Weights of a small GPT-style language model, trained from scratch on English Wikipedia.
Training: a variant of Adam for these matrices, 530M tokens, 8080 steps.
Each number is 128 + 24 x the weight over its row's rms, rounded and kept within 0 to 255. Layers, rows and columns count from 0. The size above them is the row's rms in percent of the matrix's.

# layer 4 MLP up, 2304x576, rms 0.0424, rows 170-202, columns 0-95
size [ 94  95 103 102 101 101  84 111  93  98 109  99  95 108 104 103 105  97  96  94 101  98 113  91 105  94 111 103 110 103 101  88 102]
[[142  97 127  91 136 134 147  99 103 141 128 117 145 132  84 168 100 120 100 110 120 124  95 126 115 103 124 121 150 133 150 129 133 128 134 163 132 162  87 112 140 125 142 118 133 141 134  68 152 155 122 148 130 140  95  84 115 152 119 111 107 122  99 136 139 148  80 158 161 104  86 155 117  98 108 122 138  91 100 139 129 147 141 100 149  75 149 103 103 150 112 110 139 113 152 110]
 [142 159 114 178 152  89  80 171 144 138  95 160 147  84 158 148 129 158 112  94 115 156  94 128 124 148  85 120 126 132 114 163 140 136 135 128 101 119 156 141  76 158 154 153  97 124 100 118 123 105 131 149 140  34 141  62  92 144 115 148 142 146 153  93  63 124 141 151 111 122 149 149 147 101 149 139  82 136  89 152 145 165  91  98  96 112 147 170 124 132 136 119 163 120 120 121]
 [126 144 104 161 134  95 100 115 146 120 112 163  92 123 163 124  87 129 109 179 190 140 124 164 152 138 124 122 202 106 108 109 136 160 129 121 105 146 116 145 126 138 107 104 180  94  77 136 137 110 119 167 120 121  80  99 118 151 134 132 132 160 126 175 146 124 135 119 149 109  94 148 144 130 117 101 121 130 137 153 152 154 143 111 121 143 152 114 140 120 103 119 152  83 129 114]
 [147 165  66 119 114 127 121 141 146  86 111 137 107 130  77 129 128 111  94 169 114 142  98 146 118  78 128 115 117 103 147 123 113  66 133 128 100 135 155 104 152 148 145  86  73 146 134 154 131 131 151 169  99 116  82 166 142  90 145 104  91 107  95 131 167 109 129 127 153 134 138 187 145  96 116 147 135 130 132 141 117  94 104  93 107 149  97 138 143 147 110 129  98 143 152  83]
 [131 169 137 144 152 134 137 158 101  83 101 105 170 123 115 133 142 145 139  80 159 121 113 113 162 112 126 108  99 141 143 120 134 138  76 101 148 164  87  98 127 171 150 134 143  81 120  94 141 137 149 152 157 136 121 145 161 139 128 127 124  89 152 121 138  97 115  93 124 147 143 169 116 158 128 124 117 154 137  92  90 127  84 134 124 135 132 130 182 108  86 116 119 103 119 115]
 [169 110 119  91 154 130 105  99 156 129  98 146 119 148 155 143  94 120 106 162 151 133 154  85 179 115 133 141 119 127 139 143 151 136 136 122 106 114  90 127 149  95 169 126 129 158  94 133 116 120 159 182 150  95 131 118 114 130 109 100 116 164 146  97 142 162 147 138 120 120  52 112 126 109  61 147 134 125 147 157 111 148 110 157 129 142 156 168 177  97 140 112 164 129 116 103]
 [134 142 118 152 137  90 157 102 114 112 122 142 121  86 100 165 134 172 163 165 132 111 141 154 168 151  78 118 130 143  96 132 165 109 127 143 100 169 106 168 145 116  89  61 105 133 134 154 130 136 100 134 104 131 110 118 109 130  92 126 137 152 157 142 129 138 128  77 123 138  98 120 143 147 119 103 148 120 163  70 136 138 161 108 132 112 113 120 116 134 148 120 135 119 119 138]
 [134 117 103 107 162 101 103 151 110 115 103 133 122 144 174 160  75 157 155 153 159  60 123 113 167 107 146  98 131 144 131 150 172 131 133 125  91  78 106  98  87 123 150  99 101 169 108 140 134 134 146 172 155 139 108 109 106 122 112 131  85 151 130 144 140 140 126 122 138 157 151 166 189 134 122 128 126 114  91 144  96 145 168 196 165 101  85 152 146 121 136 157 135 171 111 124]
 [182 172 125 135 106 180 126 182 108 148 133 137 154 132  81 109 112 139 134 159 151 126 118 128 115 145  82 134 121  53 122 138 127 100  92 110 115 138 108 121 173 139 127 153 140 139 154 130 124 113 119 123 125  78 110 108 152  98  99 127 133 142 166 115 103 121 126 138 140 133 147 139 175 133  93 114 126 113 154 102 144 137 103 133 144 125 109 127 133 101 128 157 165 103  99 141]
 [165 107  76 119 150  92 138 140 143 148 139 116 112 105 134 134 157 159 138  68 151 138  65 150  94  86 131 111 172 138 123 117 125 131 143 126 145 162 112 161 146 124 134 108 168 126 117 155 149 112 123 126 134 120  74 119 123 125  72 141 132 126 139  88 148 136 130 104 108 122  96 189  95 109  96  86 142 140 153 106 103 168 125 104 148 107 162  94 122 104 100  88 153 114 125 127]
 [117 141 104 143 106 121  90 141 125  72 122 113 114 134 130 140 143 117 131 172 149 158 116 119 146 164 158 175 103  91 122 131 144 129 130 157 118  86  93 160 137  99 159  91 168 135 116 116 149 136 131 139 120 109 118  86 151 113 100 135 129 202 102 133  93 114 100 116 101 150 110 140 146 127 119 103 128 133 132 145 122 178 147 141 119 144 146 129 154 103 116  74 139 129  81 119]
 [134 136  66  86 136  98 139 164 129 144 136 104 105 102 110 146 112 131 137 111 147 128 140 129 102 143 125 120 134 159 165 113 137 117 125  94 162 119 138  96 132 162 121 117 115  69 184 139  99 159 125 133 126  86 103 153 151 127 152 101 107 114 117 140 151 141 152 130 130 102  45 155 182 156 161 133 170 115 151 143  97 136 145 104 140 111 129 159 176 108 163 120 171 119 133 160]
 [181  91  90 108 182 113 116  83 126 158 112  97  90 131 160 151 124 125 111 122 135 164 175 142 130 143 124 149 138  79 140 107 141 165 109 133 129 142 139 145 149 114 159 161 145 141 122 128 148 141 145 145 134 151 132 128 155 110  95 181  98 145 146 126 116 133 100 104 124 112 116 136 156 127 113 111 117 176 163 214 114 171 131 122 132 136 164  84 159 113  87 101  93 120 125 123]
 [140 128 117 111 121 129 143 126 119 118 131  89 123 113 127 177 131 167 102 143 134 102 111 142  74 161 126 116 112 147 158  97 143 140  83 103 107 183 116 153  91  96 101  94 119 146 125 141 123 132 107 199 113 140 142 106 106 132 124 125 143  91  86 140 114 117 117 121 164 135 135 171 112 114 121 134 118 126 108 151 134 142  95 155 181 120 149 113 139  96 126 119 121 117 149 123]
 [128 117 143 155 130 126 143 124 105 120 140 120 169 133  98 182 120 133 128 119 122  96 128 130 144 163 138 103  90  72 104 152 142 106 112 166 131 106 177 102 117 110 134 149 172 102 133  89 119 123 119 138 105  87 126 128 133  92 125  91 108 102 123 123 113  87 122 106 140 148 111 153 143  96 137 114 111 108 141 164 130 148 146 100 109  94 100 142 160 134 120 130 108 147 112 143]
 [156 111 140 152 139 130 122 130 109 119 123 106 124 135 147 131 111 127 127 117 126 113 140 135 152 121 132 110  96  80 119 118 136  84 106 142 104 108 143  43 131 163 113 120 119  96 150 117 102 125 128  99 121 161 121 163 183 105 127 110 143 113 185 119 125  98 111 134  95 123 111 147 153 150 157 131 143 154 115 147 134 138 112 143 124  85 120 112 135 109 121 137  91 130 120 109]
 [109 143 114 114  96 156 137 111  62 109 117 110  88 141 119 146 160 118 104  96 135 139 103 106 147 168 111 143 137 158 152 126 153 119 111  91 117  90 151 142 108 154 145 135 144 133 112 139 120 176  98 120 125 115 162 135 103 163 117 151 120 173 147 130  93 152 175  90 141 163 127 109 103  89  99 149 127 173 144 105 160 115  90  89 134 147 112 138 106 138 144 116 128 141 137 139]
 [121  90 118 154 127 105 138 128 198 112 112 121 126  96 156 113 132 138 115 152  98 121  87  97 141  92 152 149 125 111 106 120 118 134 124 100 142 175 109 108  89 114 155 112  93 128 135 118 114 120 177 144 133 128 154  99  82 133 116 125 106 110 102 117 115 150 115 160 125 137 112 116 161  91  68 119 160 126 112 122 181 161 154 137 172 108 120 147 117  98 104 142 139  92 119  82]
 [104 126 120 106  93 145 157 139  91  97 121 134 144 118  76 148 124 145 129 121 136 119 117 114 135 134 150 119 124 135 132 126 119 129 122 108 153 117 136  83 103 103 155 169 118 131 172  84 184 192 142 131 128  96 127 148 107 152 118  90  71 108 152 170 131 120 142 101 169 159  89 174 151 132 117 145  70 113 137  96 132  80 135 137 163 118 176 111 160 141 110  71 118 150 114 143]
 [131 157 110 148 132 127 124 164 111 109 128  88 134 129  95 118 134 106 102 122 200 137 123 132 111 114  93 154 145 141 125 118 137  83 103 107 126 124 138 145  98 141  84 116 132 121 133 145 119 128 170 165  91 140 114 129 122 125 160 104 102 149 152 158 186 169 132 120 116 132 109 135 141 112 118 126 134 142 159 159 182 142 107 123 179 125 169 149 141 129 123 141 140 181 151 107]
 [158 112 112 159 134 119 164 120 108 101 111 113  91  92 146 132 100 126 169 124 119 190  78 134 146 109 142 128  94 116 119 143 146 115 102 133 131 114 110 100 139 144 138 114 108 126 131 147 144 115 135 162  86 120 125 118 128  87 133 106 117 153 154 125 121 102 125  35 144  96  93 124 128 121 154 122 143 121  52 180 111 112 111 144 131 169 143 122 143 100 141 160 129 130 131 137]
 [131 128 104 126 164  91  97 118 130 144 134 105 126  93  95 140  75 162 139 131 113 161 144 106  95 150  93 142 191 132 114 191 160 144 135 133 103 133 142 141 112 174 161 106 152 107 131 139 176 163 121 133  88  92 114 140 106 121 140  95 139  95 158 127 147 150  96 148 148 119 133 124 170 126 112 160 101 150 114 137 145 146 132 111 131 126 139 146  97  69 147 109 163 142 114 148]
 [139 150 118 100 152 103 121 128 116 111 128 121 123 130 106 143 161 144  87 117 158 147 155 100 146 151 121 123 142 105 153 113 150 120 100  87 109 108  78 149 137  96 156 185 119 116 108 141 130 172 102 153 128 114 119 184  92 116 100 138  35 140 149 176 127 108 138  82  93 117 116 193 118  88 174 105  88 158 129 118 116 140 124 123 151 165 125 120 122 112  82  83 118 124 133 132]
 [158 121 133 104 115 117 109  87 116 105 123 127 144 102 147 134  89 100 149 132 138 110 130 122 103 108 191 138 151 122 108 113 164 150  90 138 115 146  64 132  92 164 149 146 135 139 134 104 152 112 143 146 139 103 129 158 150 156 120 117 101 115 170 115 101  99  99 121  91 107  91 152 106  67 131 107  83  89 103 128 116 124  98 156  93 164 147 139 177  71 105 123  96 113  91 119]
 [134 158 120 146 172 109 118 112 103 120  99 174 110 114  98 156 125 166 119  81 109 126 133 120  87 103 105 112 146 115 114 114 138 101 115 137 102 137 128 157 122 144 122  98 118 121 148 125  74 119 132 152 112 140 106  99 111 111 183 156 147 130 105 115 132 137 174 141 172  88 102 110 140 114 150 135 119 140 119 176 169 125 139  96 134 130 108  92 119 155 106  96 166 127 126 157]
 [156 109 115 116 132 117 114 135 217 159 130 138 122  57 129 157 144 153 128 130 110 119 119 114 151 114 130 154 166 113 115 124  97 146 133 130 125 124 116 150 149 147 107 121 144  93 176 170 158 136 103 115 155 126 150 111 102 139 134 189  76 116 119 145 109 106 129  89  87 101 104 115 196 127 108 129 109 165 134 108 113 135 103  92 136 156 120 153 141  65 123 111 143 165 151 103]
 [121 131 128 137 127 104 156 131 119 123 112 113 103 123 151 142 100 128 121 139 110 136 102  96  93  95 133 103 110 140  89 132 140 143 108 105 127 131 132  96 131 164 132 103 117 143 124 107 173 117 137 121 126 114 100 125 134 103 122 144 125 134 145  63 129 172 112  58 136 147 111 170 143 120 121 145 138 140 152 114 162 158 104 121 138 137  91 116 127 146 151 123 146 112 122 113]
 [104 162 132 151  89  99  91 154 160 103 110 138 107 146 137 145 141  95 129  96  89 155 114 101  91 182 121 130 135 136 140 131 187 139 134 201 107 134 148 115  76 137 135 102 153 152 142 102 173 110 122 127 119  95  97 116 149 131 105 122 117 127  96 153 134 139 131 112 113 113 150 147 108 140 102 117 146 128 116 108 117 101  92  83 108 122 109 104 112 148 131  97 121 111 108 161]
 [110 156 118  99 127 132  92 135  90 139 104 125 154 134  89 112  83 132 174 126 148 119 115  79 114 127 133 105 141 106  95 185 163 126  85 115 114 114 104 158  96 102 112 133 129 156 143 177 111 175 115 117  88  98 121 143 131 108 138 101 139 123 139 136 130  89 154 150 142 129 136 162 104 134 165  96 148 123 149 132 121 135 103 127 101 119 129  66 113 131 101 109 167 141 155 117]
 [149 115 107 134 148 134 103 131 112 107 147 131  97 184 104 113 139 132 144 144 136 170 118  98 123  94  86 114 148 149 125 104 159 137 107 143 151 127 144 119 150 170 140 140 149  86 143  97 143 157 109 118 133 137 158 158 125 110 101 103 130 168  68 127 121 132 154 150 116  95  87 101 163 105 160 117 176 119 114 186 113 170 142 118 107 118  98 110  83 169 131 124  92 101 147 109]
 [128  95  97 137 112  92 119 132 131 132 112 123 134  83 115 151  90 137 138 107 129 157 104 130 124 157 136 150 159 144 117 141 164 123 134 133 129 121 143 136 142 120 116 135 132 151 124 169 158 123 131 128 101 123 132  92 109 128 150 159 114 105 137 107 153 122 147  90 103 105  70 137 146 119 129 122 120 183 128 166 126 141 136 119 116 125 159 142 141 121 107 155 158 186 124 118]
 [139 150 107 126  78  43  88 130 146 154 114 149 133  94 130 150  92 140 132 105 125 142 112 109 159 116 106 114  98 145 115 100 115 121 119 172 125 118 108 157 139 156 131 153  91  82 157 154 146 122 140 143 178 138 122 117 139 112 159 157 105 104 124  90 144 155  93  76 140 139 108 129 139 101  69 115 139 101 148 142 141 112 116 133 106 143 134 161 186  95 130 116 130 145 116 151]
 [128 139 120 158 120 143 150  83 120 115  89 106 103 132 108 139 128 116 105 109 108 134 134 106 101 125 100 121 114 159 170 158 119 143 103 181  97  82 158 130 109 114 118 144 111 102 126 113 106 110 154 117 128 112 100  75 120 101 160 145 132 104 100 107 101 102  93 156 187 155 114 127 135  73 150 135 115 129 101 115 148 108 107 134  99  67  89  95 175 139 156 103 113 123 121 186]]